Part of a small language model's weights: 15 layers, a variant of SOAP for these matrices.
Each number is 500 + 50 x the weight over its row's rms, rounded and kept within 0 to 999. Layers, rows and columns count from 0. Numbers have three digits each. The size before them is the row's rms in percent of the matrix's.

# layer 4 attention query, 128x128, rms 0.164, rows 0-127, columns 0-63
109:604501466488535505461419487406470553443497479482484501519510464496481506521492552502502502548491453478511571503685499519548549469435540590537416556415490554547478417471479450470448417477536491
162:443571547479527552494548389542427512555461524562479593515495490365565428477550449494460440438460544546477478472443538507475430480568430559536635475519496469559504529473526560482520489445473547
149:485521471448472537529531506484515475487525476533462547484472464441611544451576440525509470414536557500467436471458520426489383457509458524582625449439510459568430565471453514535472507436464585
127:534388557534505477561489520486490432428563545532467424435535518495437449459530491397510540545485477518546572516520429562555481511446518396479453523527509467507558438492564463474587556542558428
130:600455507465510481563508566489474494419525513523447384505577539535453526479486465400532566551451447521523601558460441585500585522461512396462465524486489446491473466544557501483600598546548466
116:503416575555538452560473539505461422509540530437517397480461580543453523555471563418561534507443445527569559582479447531482555534467499442410454562542472500406539490538580502496566543558547471
131:536462537487562453589509571493448423492520599414486406528472565514457471514504556441599535534445399540544558557464446539449528586533484461434507591581494498385514473541606554520533551564547455
100:467593509496481551438523480530531516530450499498541546533520420438597523463446451599504412478521492474468434399544515445466468465560521593594588459497519517490451552459493492522381392391439541
172:525433514500531447566512570482449401438522550412487424506464557520444494550496533445598520502446429539581541561476437542444480543491494476397486594563486467428504513529610516526548531562556470
080:449478480507519579529452442543461511671409532530414552554492500506544496442499483459484491414532567488528592448611556475503529537469512552531488486558555457485544447477570478481466412424477458
098:480603564497513495506526484587445468519561550467444500521529472465626549551491531532453529529460513470416570531541479461525447535557522474458462514449430462475491483492522493577498530475569477
095:431500476550474492522468559562654419508468572449480414560556453531455460496489581507555387471442502436522501517581460509427497530572517444448476545525429504494464517539504508513411487508542581
090:543518577585473606429512473479539555635522557493536437595499398526400545434452501440514442553435468488499537499563578471550494502561547466441502534483470502546405423516496554451432426450483545
094:459460489521481495545520388518430387453405593523565373461545530458486537453487487502495441561458475535496504394535490557552543600566438502512495489426448507478411525470470464514482535579575499
087:520514510472412501494534544454452466471494542487353536450580516427476468462578431545514422501520480611544537540496523574531540461517535537511474514550481437490465494467516487554486492502474422
083:504492532417474493548494426575501510528524486516489420552497537522450459436460551492481526503613411470479566560538608486485558556567511471529411467564480552459411584393487535417506438595510510
096:511509405452528441392531470524465507353456531465502522533596432508503573553441464544540453581597468385509519552548435512521562426499534500499475499467472484504542447499485499471458501452534565
077:509586515464507507424523469553394523422531500567538469393479441380525523459501542469521489387548613462520540495430508445484410542512444502491540487424457515448560517420519516576560524482430446
089:532442501418509548446636531513465534492475482490532586432486447468548548451546536493516412584450531571488514538465390502510547571528523524529477482558544395514510542539485525520473530458516452
091:518478548493462578444548424512510470450508499542485542554430527382544581524525486610500431412594468541519521552602380505535427402533458556411474494486476462494461501407524505507459601501486591
098:439573410529459550495500578467501426511567487456500534577500557550464427568542470519562485561485552526520538561386486521454552581459486533528529527492543481483552586373499502479505561545462509
085:497591460423496453531435464539545636474474590525566477500412545419462554451492482519512397483480370431478465460472453539440454497538382491477452526474543520548519473542550503520508457410444505
088:553570462409461573355435477524584520536591507475496451565605487484532519589533504501548467529573501484422527568498480518536505508478550419454482507500517456554578511438531469573563422511535592
100:477575554376432438549436520572475513446532577495434473532396552463519539515542536474442502589514468473464506429411479471528492537545531555467555476476478579550502532533539533513467559408490446
088:475419475504550524540417526481548572511561407468462521522486511607509463438473523557491511453545457552502495499434532419550560516538420495501514561566503529552486542383536433348558465481520585
086:482574579445502374545352539514504534462434536443495516516492559549495521497421406477522491414533535526477458537553513448586386586537499560464456462536509588473513526449509535528459454426566616
076:415534479591471482515516479530486583462468443480573441505516538550527540503477481552490387555499485526491498599439408556497472482454476517533452463520441458565483422501464508589445450499466509
080:446447524581551451469489541493397619443446534501474473493469456569466468503403538489459466552587523521499603457463551481476532538444362545490496500469499576472500491477469513534493516557524458
097:466529599542403449563530504583446437534486501457541529530434524542505542574572574465578463419567592404524454491446530504489445471607466452507644535556443550424479561447549554621420504501509487
083:547533517481594388445550472516407415484553476569575485394546521481509486489408530430502482529389505498516502480474479469558477510443514484544566509504453537540559393536464491550430565520483525
076:469490499517482548456502490473598431558478508545417430544582464423597439591491502539538453417474465548478495495609407536587503472454461493513559483555473458553574495418530459526546551495504492
091:499443488458490547494570446484451499420447517462640402491461488426546489544519590530542546440588569503513460465604447498508446491556464485504594539496460517538518518503467495484456485543529545
098:499526449591472369560514519473581432540492404501559484494441537466548497496554507447474508452493521474499427488343471486533538530473533478542414492528519514471446490504467439497441531541454435
085:470521492469536436441628501600469556545484496525566394477519463471487386503525414486548491477638539546586507520530558559479505514531402485504500517525487493481463451512487531465424479530445509
088:442535557459476569530529489512491446606454574459515536458502519477548510493554502510487502579428549515509478472511565472590542474537420497430534517458439537428512545347551541528546455505567469
072:499488633469431397604588432521508525548451518510550517579512520524463501442588451450475541614432499456480441488549476510552415538551554429503470495497461474479517465484451575494449518472514406
090:491500576470483480446403483473417405526470560486452557553496482350463484445485557542530471495513579439523490541486497444497436508584477460417479539477521516499542437524516544586596560490501486
090:512527478420487499538540524445414421470559457467489545536425455514578498526547425466460494602401536651489484610394543461469508541519476536554495485555500476505498494523513525522435598501395525
101:495500531493524490409557472504450366539521460487613593527474464612479521457470483469499465479465485522538550526422437469556591544522417490482449505464552443543415524403480435583472515513481532
088:474489497567545421576476499512485342414566496504492474449515431534580567572394484486487476435550516543403513483487539518424521458485424531488527496530481606517535566562493554520532514518455451
088:545525511380576538520528454535437546497511506485495451555494459518495566435619494606472484451483425429470527423490470501498645518538513518469546460534470384473456491476536414516531461460524395
074:551478501445462532454508488500515557560474574514519580516433524472500463560503515528558412527510534449504501560497478520408482448518452571589560517611359601474608496528531521497387569510490535
094:492571544510425493501573465477387484449538435479511489464467479477460582513449442427562448447534522505532558444516503443473425420538504575433493489558507430525485517489512484454455474483383446
100:527484484427544484549493409444463600527452470451411443551529448584485530534491489473496465535445484526542454499537579453411460498525572382464479481503551399532464471462496472486516491416672441
095:526477462526507557514463452503410556408527468476439447495508469472533516468462539460509483546645562486492551534511565526453554415554532503492548550438477506520487465510492580382428451483575471
096:449503570483549394518549536562488490502543489493428536540327430477556405488345497529526547507528489448507444528475536496501539493609467540489550511537442551421549522488498521559459466506453527
083:502486422525519438548530420485509529551564474468503453477480475478432524496532521489482447499585514414479493518518567498601580525517485421555465495471390583524440458479532474553530498520545575
079:499593470455495478580506470509442542444452419507548465474516452449467437543518474587450544416533558578422466584629429515494544534478545530472476493560535417477479482504521468503611529510463540
086:464517503424601452590550495486515400532555563471460558491496472492591479516474459431495460497561496582501482483490588523465429478479562606500529498476477470491511587602492514567488511465500409
094:515457369582442489518499479438578501480521458533504504483507586520502574468530446474514589491556490554531428577457549476543481386389485411496483472494497470575402487564526421495497575563458520
080:508512488428519520538491550471583487374533548528520568464502517439580490522543516589485541488516456460500609449533509546540500426571481516533512479580472504608575423571510563543540446423463502
094:435436501498447474539579471487446435415457531517579588489431494561498533477529490484473459476519522560498566516447545517450494470501432459513444478495493500464495529565464499468439564534489509
087:538469516535541454516360534507434521590480485510482375568550548530432492436528548418464473432505439521547536466529520497511565580436482488495514494501485512502419499623444418449534494515523532
092:493540586515471492474540446516557515544505476449576542493510483417480579496455583514555427516506480521509549518693466399544435491544526511445606534544521465487466517504549518564467469515477587
089:541447531438470561545501570501539567477449553492448525387628608482487456495425525522499497467453516457556511474582512531528467470464539456484544540524457411447433494478486526452519430415538470
087:486453552438527486497555498535481497373467511517551534435436541449599461446378446458536526504572579527503526542589543561449489517463523578507507451516550481480582489492453498514574532479546425
087:448416466478494553470507467519544473452479520480463541498673496573548531504469427510519481551545490579478457474436481520551381563585591498463558489560488451488571600579489512518531467531493554
086:536431592524534477458530593351527458487469441532482484461491450571546464480373502553511480505514574545486527483522528495516482409539446491492456534516421509554412372464535555488494462485516503
089:403534573495443411540476555506474448474478455460461431535476456507422508582509375460477539524383457497522471445527491536525499454402542452537456584479487477536432499465535474511450512532515474
091:464470434536487574498541527509612556445481484543493544475424520462474503452485472520485504373456492439444517512490442547492610464489526481518488456470495435503422484470426445427539538514459497
093:498534514566520474564478549454457455445524491470481474585555536536537492485476472440469499500380461431483488537521544495573519481598433542451559477525526498450454501465484530549479405526496505
087:570583501540508531519473445497519344540574580470388488548516522471508484525517473542498455411537492479481469460430491552476501496509505528491405461579518499464491481551508501562410540547462510
082:513460620526502580441458471546467484488548482492513471478547491443447544493465564466504491539253618488528595474452517464497573484476445521507462493445525539513503478463526448466476416524539529
087:550449530442470543481442464428626461580568534507527480557483420523538514474603516375496526533492532502418481512495494544554639552486584432553538539432453545545582486561498491494493489528541479
129:529468570428531564500460606508499515581510540553559529542505603420461422455507497479435466442460509530476451428442461517524519535519507440477547483523456527498457509512538516464565369485463468
110:566514510459510515453527580499417403493585450524465535528571457433572481467464453478445478525437500598494456456377445549525526514430518550531466435482606479511591568499481421544593483531444500
118:500536508536459549506507512424591453432515489525477515420489484410631535461551461553483480491517548601479507515394512476558431493494545474572529442497542419571546540519413508529484546466495521
135:505476438527515505508437396472480436540417521467447460574508488592600562443487581504554495568535530537564523556558541507422528492560573487444494528476505382457439544538526568504492550525610447
150:517459507495542425549550503508429451386436521454426447507498565468483515490487574392550502494469457564546501546505427494469517485572419481445503525521504490446496512495573505517539510529558456
110:622434398487598535460466495550480545542479513475464475553506505535516508477461491452521478595522505483523582494577513547491607479408534494462510545545397490458438534490577469502513522546632478
127:577459522466575401561448560527428461500488515447469496514482559481490510497512526412595477510489424545598556543507376529451522500558432436447502565573481466453486493540604522525527535527552467
104:407548487476443545482538543486603493554467498522569555460559481459477467478541467539426558511423551471457504438597607510506506479539503460520415439461509488561519508520414482397411468507444577
180:529413601532527464531510543474446472518478509397504458503469539491496476514530567471579451495496460483584550526512404531475463490511479413418473602543450481436507484549586490505508533564575516
089:494496443428437520497498295489518493625410486513550480570487552536494481499540455500489555551447605452531579506563493466533595544551491467561462491504541459491482465484479495489441499479446444
084:539466462618468526507487390498526501513483520472517463446432506499451488466461400611541579499524401501443506556559465461530513534467613522520403504482466516514481660451460499408526373482578578
105:517529579522548509485531468471562568496471454430490561477421462499464525522544474435522519491465467365455582465578526518530465495467498441481549533514464503513571567520473483435474448531509536
092:505524528536494511492482429545571478446453449505519488426419505517558549513475412484496496505598465543479433564484483441457407527574517465485471476517505613525555463531486507471492555475427466
105:561490509479468489471539551552488588502476366532529459438497518575476540465500543474494469567655602512605396540578516464483528535500452438473496507512441548514469447463515495468414451494453435
107:561389473527540398500547459542475455451541513501370460444581546438458475413518594519488600569460465424469502482426588551514491528463466488448496517570530437470567394444483506509519487537570494
097:535511531498560492487565610443495557414580444462553520444357521493505492631502529483550498450458484475535528515478488545463489495490464451483527517393533462511601487527479532559402420491448528
101:431534455487487577503585518493535567534492498570451462449587448575431569469485568423504572488512548365510479486534446538445514572425484461411498507520380484505424460491486420522498499458479470
107:428433550538431472461499526478596445491477444485418372497470529489478414496400473481518521583394531494523573540475506556432570476529536443481449556473490413513417494563504504490457436499605466
084:417503459518494550478459511363568582590519608485459476499449437546417510493502581476551471480471468528538515507476472539578483456434530512454505519436481518566510412513519480376517484481551510
111:555448522525523488445540502583560510544484475531534548450541400593443528448508582527481512457471502553515492516533489547582509573481477483522579513469476530443473412398469642515529438519496402
096:479449416520443402507407489600453546559522486479518450534510510547470565425512460513426594482468473448496484484493482478479558542527542546449531499408488418493531511451484443546585507503585492
093:496556496584452480596462557598472416438473465489396564471485452391457498469426556501495488482591474558536478511492456478534460537527508583504471465493519578531502390569514544414498532536518478
104:445599560614580509509463583415572504479547520492487461453487494479485568546514502458535537393560468506530442568501528398543554471479545561505533530444557461547453450560511504446516520494524452
095:567571519471544522566456518530402564502501450476571495658457604528485439457539493431502367435503454466556509521526603488476521540479485518575427570539485483439520506490513556474512540507460473
114:488469523441408544491559514464514509508501579449446508456486522593433498626508532356497514551446480480487502439528453480464513543494509454524461501440560446478492436529530603611478440483468461
104:342532454463435434505558499561537522551492519516478532471558449593490484451526515573506502521490539491534500491544535483543581498538544477507578551441492406466577456529497478481490549477528433
099:556527524513547654500455457519524485518480524525506509491450491574423547499503487525504417460568498581492525521485537522453537541500486427536572597554506476538488606536537576491399534527561505
107:500551546503587543535444489419529574502524525460508518541449504466506499547481482433471539510497531422476469479619600580541371553451522440490458577565421512506495433529506550462529511500529448
099:462514549521535478395524471487444405533486443506496511492505429457502425555467503488475518569397412531544485560541634482496559550494528544526481525517538519437485512495459535426438506506528399
099:550524540594560490608499547481525452402449507493467574452473427499565571549544458435570418471512505576446449492536499466509432527495488590496531508572466551477423567593524530517497502497487416
111:513475491490506559439486415495613584468437453469389586496449480531446537489559538451434485508514467436474497403517448496572597433480550516478468498518532475507378542502499533474538586525589585
088:482483550560527429453401468566485553549523467532447507531426556579434415440484495551504506505435529491477505467453573519484517413512523404500569467517524565515512461467515496455516489483463521
102:515516613515469473465505460407484590495460535492525531472499556438497507456550550556486493541529468533481398516503405498465517471551542516473529460511534520478478510561471503429553578582515515
093:485494492481551489542476570550503544432450603457476508577522496486534425531557517469513383474434538471517549435538579553451507488478524582509646512559474592480581482497512462528589444515542489
109:429497485409515437521520531535498504397556546518475460459435452552425403560455528520505493512554519584525426436453516504532469500499504493498539473432458474488525507471485544420520543491531526
087:425456586467590523526501529568461476519441587515544458527512461532450556524486454507493476552508430511512539460580424463490414475559570572531502500491464434473466434452462423447502431442528544
090:515498545528455417458547527565511515517574561529491495485546481580464515449508497507508483588499538463523562533650480555529507576447620417518453504522459523488369429472481482466489570540522537
093:581424547553514378541517450541600391516499476542620521564436431476513479446488506465513539482466505432513530454545421499457514489472599461531482471478577567537485512524469476483532482457495524
096:567471531476531537585532437441582576490468567516537470465426528553554576501567555456531473464479501479490427481477558499455588548415554619499524488478474442547510510577485431576487477501486487
093:527482461528523511510476582485540530503558527444483546541375497421482428528504527568551495462498543590533500483592441564544501499495470566465550534510529426497563520532461475499545428411510519
101:521428582536478513529545565506548457601491517498443428470523557535521507571519584458559386480497486584507502471517552520511413525495470506534483525536517556581576487616455493562458518547483456
083:416532528537514513451556440502476558493452451468449516556371504549473457441485413472434580503504486486439574491544507550561431403522433515495505485490461481525430468446500481428491521510508543
097:530489466429613556513566466495492497523474537466369629465462485426565446496572493483476471502483481569518516404407543532524530555595551532521480512559575432486598441571461603491525559529573476
103:441451663558554614476443501452415453425517561509537559531481427595481511514348472458473482563477482531505517477450464514521485540526514483498512479440503526473477508580432490518486565547535528
089:484496444561499580518467471559573503472462420503517638518467493430621467440569519504503478412444468508471576426514602451466544529548443564500518477471560525437553578462532571537540456482441570
109:469452539592459513574444463584432498518515538515563587491547474613528464501479442426535423526462478505505485519581498540424447550457522497463509494503425554448462435449490528434507569484590485
095:555546547499471533459438528484478582500510508498415558525575459470545478446434568510503518588480433488501473548466470509451424473531489512482503474627587536539449462423531465432494435484510444
098:487458474537542502466529522587585577459512588525570549572458531427456478444509578512489428450608534430510568490517485490500555449440468527480544510517597474544502518432477468530503538476525576
106:502547454496425436463521526521467512462495524521516471460569503572520478571483532450543483587446550483518459508544321541456571556438519493459420468414472444455481446381506485464533495498547489
108:483468455556475417452486441506497464534511433481517550555591418612386472559554514600487556497419542464459477421524545508561605492525572477513565528481492487475556588567462497477504558470477551
107:461514543529506520550513542547515449473485493503431518397488534537538579517483452404478509490484459533430526475492443471474479538563513383525552475651535401539491480550441524509497537480523461
093:387499482471546536460541562542588442457511440481468462480514407520428472576497528558481515585472508455506482421488461477495588466476501540481509566495561448490458410514512490439483510556519452
095:508573531518517554506478443464446492549495455429574592448515444553575520512460472442478498537531503400512428547573477491520438564601486472486507494567468515443566477504458614514506535524520456
093:534517495514545500475550528484568529401524453471554571486564510549466543478637546511458459448580447504542435529443563479487436412484525515509475528462541478504514469528462480519430537459462544
091:598480549493567557514530562484482529443473549534473521522577544412441499491606487529493483475501581487526463539441553502511400469559542491547574486550409470455542450451554527498439594487511488
094:486422486419446490503482503513509422521441497551531391467567567526508445527550531573518490576494573486455500490519517525590481523457550496497481516417480552461494502460498560516603459492551532
088:541383508609572510574447460449494459557517522470542570565554507501531511514492582530545471567511518522509424493445536451487587448487550469478503465484493475418466491404503495481425524492647497
093:474462557535550518504421473508479574444432425477547472535497534543542518390500530422450513611533536484446536526435518484558521527559517411465413476433547447553553417527462417389496548522481435
092:464449554475545487462552522623502527391463586494432480471527583529410502529503554480466512595602544461476466426462436480571496630477515513495447516560505483439492482533506579464499584532544412
093:534515605531505466570514516533555609538501475536576531424539565451588527468553519479552522488514563412491518458494503481558480573341546469510564503465474528501623409480520465443535494525499493
101:507458429510588345493508458544517534549471500465504519504540502547496519467480483515531570470566462530455542471412496429567523557578390381481537526510542526504472501526452378483478609526439482
102:521527552504554460525632622468525489467519388480446411449435533408566424606537482491460523457471510525513592515532464523476461488597450514531445560537471479480467445468526532523494550424483426
093:438536443551546513484494460474514452604495588537551601591557547515471515478418574518507514559477405540478451502438509594480540452438440522484445442476454519543532572530555458499469485443524513
100:545542498527622468460457549452510350493398571476467377509535595472477525500474570482517560507614508515481536458461606405484464474512534537495460526467576511498403530506503423475527479462510535
# layer 4 attention key, 64x128, rms 0.171, rows 0-63, columns 0-63
129:529465459474546416535600450482501439426476530430505439520516432597497559619530510455604508563459453497550534523534504494384497535502506503480480519460511540452546522506503638569417491587564514
117:567444445514486634509414420482532526497529463499524570448505504431601481470451508520479537527568468534490508508535477551556456515422551518492379508530567405514478512488452448528517475540502427
160:496543493481515533466530493549597543583546477624586522473500538451447420525470430480414467486499495498397523492472433530521472530450448489591431401472535483524500494492421379498549517498417470
104:533499517558541459492510584525472521548463547428523517524472567470531547684512538499551540503515455504569566548520487416524532501522502548425565535549484488476537526505586564363465477514480558
136:500468503554554484573488484490448413461448536367516514506409500524497594566540586564625495479492451492605524539528489437482505437514520475416573607577520465456515534494588584481458513534512554
130:518493501556505477550480605385454508420450500378484499528454479516512619556544559535581453503542427521549484590515501388467471461535551477425526588483490536520495474480557563485417425513574531
112:485489456541525489517497505491464507449466532365497517531416464514523608552523560567641476486525432503581485542560511404461506410519538497401551605505500453475499486592572580498453468538524558
145:492592474456491538449517474509544552524529436603480490497502414451484476491467436523424450487527567441373482462474511543527505517487467508589482372425484505570478502497416428495550537462393483
195:503457502558541498563482486488450460536464572376498482522471547530539550475501544488621518475436486551616532546577506444512524482539514521417541591565527469422520480504631554493441451516584535
114:505546465443541552489514477557584563518469452598523559485527460488480428495448404452432470521510537497456473410543518562516508520506430474616473403413487543561514472435429432444512507479429471
093:526514600538420560531493420486421433444508600487462474515515576505460457483487516384614516521479564556566498471398523499545467564410419504481447491477484510507563397483541444553467499480539548
093:464470567483540459422466533462449532458517527514518408417453556446408407460491519467491480485557456492511397545485457514511450445552458486552468498603482481454460478511616445461600496528553503
093:483475448482502531470473392509490495522507577430426536420556586554597395448492526563495521494529464582468588480532507544470453441515484507481454464534545467436560528449479473474523480634499440
094:531571521477519542467455556549465595567563510513525407555488428367457591604481456570481471516499401423445580519496517493531409470361463490510533457474476540503598490521462455564535458588500513
094:460571530395553414516577472499495434606524434512609536544525474514472476553477427451468487477556544403514489420511561493474534504430494564545462512455521488457550565478581531547475601453465543
094:488516469447567463537582507506476536561499466496531532437457524358565455524470455457519444534400504491473531414576498466479507486544435427550467480556479512471520496466541487453532547587485533
113:501430502536536498628458446492428366516618595473520612437510510469511439522456531432478497532411461629518514483427437527550412553483529540516481554569526508430503495503451536548596480459493525
078:631457509546563568462479539471468631529418517515568474524470555615467523466511438479507501504521537564459548542504458503451595514490549531517402489583549488479509464577494475550425475489465515
087:547517522522563563515437443506505434422432492508475468585496443453539524444485461559519510544478495598516374512519476484484565467500566505468558528451525537597580543585505530519517486421477469
094:519597515508609548465501535517425446653447463536545479535466533391529494470448423456490563484439559501509452491508528456539488646418527513541524448597502493430559470534473451517503511443488437
097:506445557455521474510475501528522463446471560537542562480543536545525473475517445504489522588617433487486552521609422484519506528528445501601527602468429507543470519552495507521506558526550541
079:513477507490546521586486509494599580510480438478527406441540520473523472541487462554513495515504481573557569504456552478550525468464490593563513510481498447511469628504507521447521453515515439
089:532447472409587587469460473463482446505392498418468560442520701499489529369488458537537576545491477587469455446486450494505488522550556491499510501440477583538444562453485606446463538402487541
096:424410500537583440474454414470454632486504546495516490558522516581466433450500501488537525483425488444452487553430540513470476574419435477448590610432482494421511513454455444429459559540510486
093:450516433539421538456535461487542486627489438537545508510448393468467469477498487467486454538527542511537493440527505502416521558555491430530558487554501578393402483398491556526497565520503439
088:542452526520554495524492533481521505496485598509521543503549576502431467443486550482467539457480509448500584497460547630484421599390386435459497502487443545456376483525546538521575489565505540
082:501581555435546535479516402584465534579439487466583574499479394494484488459408441473550551405602504420476516554490536436491473552533528439501489518453558489499537490491501492617504500444533434
088:407532525504434421384558486562551447566531425551543563558564428535511438489500467422554511462481494628567522527540533537509400548520479473495477484508503536491554474527509500512560440512567480
094:554446535482535467426502550498537573498482580503587429506533513466510453486505461536488538494481547355513606467412495591483497490521440419550533509559464477488481434530530426521498505507456479
088:489482512537496518427499500542546492566488476486589443473462470499540605482423534482507478422521482458547488492462434393451442377439549591530574480521510567604438412510469467513475433500455511
098:481516529504393484419471525510438565511432477489566430543491451581496561401413474557507490506577505495504460453443606406562330510593526490473532505384501561443520433495504540388522524454471491
090:555519587627548564528460584429491470522499541507468485491514512413529495443540522545496398490463482587527564524453453538569472440522577553517487554494493465479525522611492408500502541482515441
093:568508462496433475423423518470436490432510470521526485497425477542497582513540419474489477469494494466452652483522478425464621478535469534498576527465484592556580419543468514564521500548516554
091:468452614520503444497541489554539549553532421490560527530474472483565433423444536567504498420532477434454437474460528460490545408491571470548514506521445492448448541509523522545506495494442486
097:553494557494440534504524484454415660515524534501522596616553583431496530441599504540578446527481475496504535459461520515499515512487520519544502497492509444511498529497516561535526441469528558
079:575458438556480585441509519542476462361585552503458587541530535478550495437494609517463565458495556507488507541536636454539512442527502497461526512492504469507553424535495528451489487557442476
089:526465535522535538450563572543446471526549550490559486485583574495514434596444550399530565541525574519543459473451497530483499534444506555533515493602468479445523464498450513479476493521558485
080:553536406545477574474459396510507495411416475484557542470450532453579460551533508544499496598495486499493531558591447471532512533463562543510565519450490430514463511546435405519444483455521529
099:539494429531569511601477477469506434507491445565487516497523533497515490475405433518545536509401448458456553497548448476489500473428520430520525428618468511533427486496510496640578514532530479
093:462556530477365427517506501396542609503367437505545533492487495495478517478550524479494407511461470417485453555482473467460373509434507482529509427507438549523451391595545454474465453461523480
087:548516528550477585474601460510550573465543449544513427524417439493435450500461496476518461529458488465437460575504458591389560494461547423535574520441548538453573530446498506462526570538448530
081:513522517587462440516474584530476516526501560495515492466571550456602497478567457572527477477496463568527415478478482519515470505483450481461537494582498473527501582606472452505608490483480417
087:554529472537499511510514546546521477505428465544425478601494516519537483442416433520476459497474614475451623512524464477499475492499448569406480509569485517448510533444598372510535569464399491
105:545468579454541555596587510513518513525480448493461476568480492480484400501579557488454595504534500572544524531556500566460505551465446610441447473527533598509528596497531482461501537488489425
084:466511602520476463516501372470480484526490515499489533499341491375477488467541513445468493477483540501552520471406469556520484504498558511476526565652506530530494488447481420505477507549430481
106:517478543436495511485501505418490537448591492480556422443517428456588504436546441411499501502475563500577639443476497526518513498517444599516572512580512507535452441531527451516518524452498489
084:440496528520393590510475524545410431503526538558560517433514436485535557567486433578484565554448406510535576524440591521440426505512458510512474572536555493491551519426471470512458525553513399
089:488586510498566548549505519447488508445447428441495505487516480498467536547477571428486472586497556424426445314486566495516503486538548501451484524573464527480495467459512520443398512480520481
091:540509472476520516487456518535519480473481524497477542504520411494390431603555518490455484492462442433576551541470492490563551542411427520517498514579494499580585507494550484570492492508442454
091:508494492478452627506487527524533471495542541503517471570443538449534452452502538477536522515451469541513548533474440499464518533450607599625468452399508561458511413476543507486484396504569499
103:522498481496480581380508446463463526478509502534582452463495458547572574462470558505611446404589463503481450583443516463480435486514530483470568496437525465468415549430519568483526567466422567
091:572502481453524550451506469594563445489502587540489516472487492436541549511535641519505461430392472580489524457516467429592461483532572508609468516545581469575537506497502467637550492424458600
086:499497469539478472414541566506522571523472532546552520484444509526477432579408556527418373458550426543516440499509460524484523572452472457500519523475516572548538439263550418554438534627481495
099:483583474516515518465489482507500469615423560397535495506496660516573504429416503562513464492470592544430413477460478492560546415604502549440449480569556479506435524515465483465512478544476465
086:542516503562514474437512495489565441380518527487501479528476455525436588503522488543551513447556467450464445392460527512471449459620481532455517515451576493481515471536509487465683429513499537
096:547561661546487478518484465537486443484479461506466451453492459496394479586604478430482469467487539397623521481483494515539492484516496464496455492446446504586521434480535547442502495485472544
096:485523459484450484473447491465578478427469508411442467505408561479487517486523470446479539501560495475474559504507660470481425522498536608472484559472546632588446379443479457475486476441464519
094:435482542505424412486472457477432382560354552559442520428542440431557507439578498508548506475456470461574459523520454539514473500535454553505534500529528543468552557496547485505489511508521503
091:540519410416492414530485525488419483423470444513491440563477526500463471485498562389508492532500529470457587522502500515513494527439394465557546464511465537399541489493546481502596506474537464
095:497539562590544492352477536436499436510499513488468310450523479581500498523525472451473481492443504524458487549557572496418517417637584491462503464566461532481531450440504538538541481462486531
089:456542565512460558437598505534468587335545526455510567502490464434484515471440468506494407510485557504486527462499479585416434446413521527559481588509462500535444547530511550511483520532534591
087:492476422439517411477528519485480559463571403521472533495558476611502531571539540525566583455457573481498399485502467459527422487456462486452506507440552526464480564568470499547541510517471541
087:472510532577500525544489414414444534370471507534456465485512507530478492572503437451490547492503474524544398502514440495513455446514515446513502500445532503484518559564590507516513487415478501
094:498463481494416430467440507490539473449494499493432573469482620560454512502499408416437540510510474470538532521520592545468477440514551469487461513421483490460546504456538480379433560523498401
# layer 4 attention value, 64x128, rms 0.133, rows 0-7, columns 0-63
092:444485538511529492481550518554507415504508501538538460609558429576613506505503564543494524508551542544508571502449545575524597583447549493462440478516486369406558538492524489481496439537485591
106:520497492566454514544497454517448470528420552515506489465506461592445483651549532562493449602488520431496539506549459529515502478478475367510581483481384530520441520455507528448482610534592482
108:613447441485488435505544502509562518524627584510452515397607513457575485595536587573522416408501527602537478514514569508518497452531476524529509490478434411490484479521522541417576527474465422
101:479474437440503423505672496507525507496462465519624415520484428551512525492472506402507433467515522421481495482601418504349430546501474531503473480509514543517563584450465498505433500551495448
103:552576408600530509542404471481585374449530472473502516479540534443562489605440516549498468518571535472508509533603469454485587503505516502528475490490555561531619462551500492459461532437478524
108:437510493443467555459536539595456425505542574490466535544533512476610485472483514472469464474576553434495496481537492565501503587545484670511490461484468376453506593498534559591495481503484533
092:436439578508494540509448515508503520440483460507586499453454523543447566556429471458523462408570465570459435532500500462470528484461507503511589504539498443512559487557510547556447562530490598
106:321492444462528502510606456561483495512620491473494516431551478500513409498500458455497437411511478485465489476515561617409428480433468424508486478499423466462600603493475470518469584570451523
# layer 4 attention output (transposed), 128x128, rms 0.141, rows 0-6,64-70, columns 0-63
098:577502462429569504334514484511524469517451546513488534564513462425498443483531546463490548519525460538570503520512392407479445418514436474535513594474497516495422446523581446560568536451572461
102:475486490565468440546421440519453553491374603449514487521492465477485586470521511596527570499531494432471495523534557504533487444525523499498536513463553555567472463483542493431434459373523610
107:569601451470535496478462518539530590514595433565424553472479493534483540393511567503580549556472474508487452537582481520486546502429514471534474445547525456465491450506514470498518427526395489
104:439465575542474431378538484511482492539560498488516523466465504454484508561386529483600356489534491512515420515464477447520433393506469544548571414526591522438503542454508612518462592545498444
102:472549496539516464430514537425531515543446395541535450594495351490517478452503516582445593415544500458484428538529585479534455458462517483499487578601491548551458410504518476537481362525515548
105:510491533428561499458504453561523433604510430511515521555563468492503524562517573455497473488431540540506487581457531512523444525490507562531538470640568463410507419472503366516584473512432508
094:466556377463591571518469471492489471566496462491557527468665492600566441571441496526468491620560508499506517530502456488553420442487449489501569554500521434536532538519536429585545448434512518
095:525574471507449520511407432401508502460589467545547520526447567467464467471438380516523405521448527455435469519454542517561503560483513504559515463486597551534535553477458545491438516568451500
093:576512491499523534457528554465579441419588394502490519508573529533536443459477551433470464511453548604505492565492446538431504528458462530559455534488515443476433526541525561611520425464508517
103:456477572465495588521534441435520441535390465397520511504484510515513542481439445480467503547597435518424574472420567525507534509600484525461547503480460565527515552491484528527492541451548570
111:522476464477455589519447543500561431525453501527501484519573509469479494397561481540363659485516517456512588525519544592528573557487542430491450563477404409568491469536599365484513414480544489
097:528509528455542512562551455559502523515527556478492607485533582490476507524537522411549494554460418562501509477455497570556561576466499486488548439510433514451526576495396509428621618555561447
099:535556503592520566551458575386522528441474604457475507458401533475543436439521429505533473558568494580513487465467505457525538395493438455506437508314477563490479525543450576570483542509482497
101:494539554449407438441537528535497512482518433496494428578434488510413517469578475511516528443400538466498565488532570470455534560536562496566366506387463555458437490518431557459500540524434482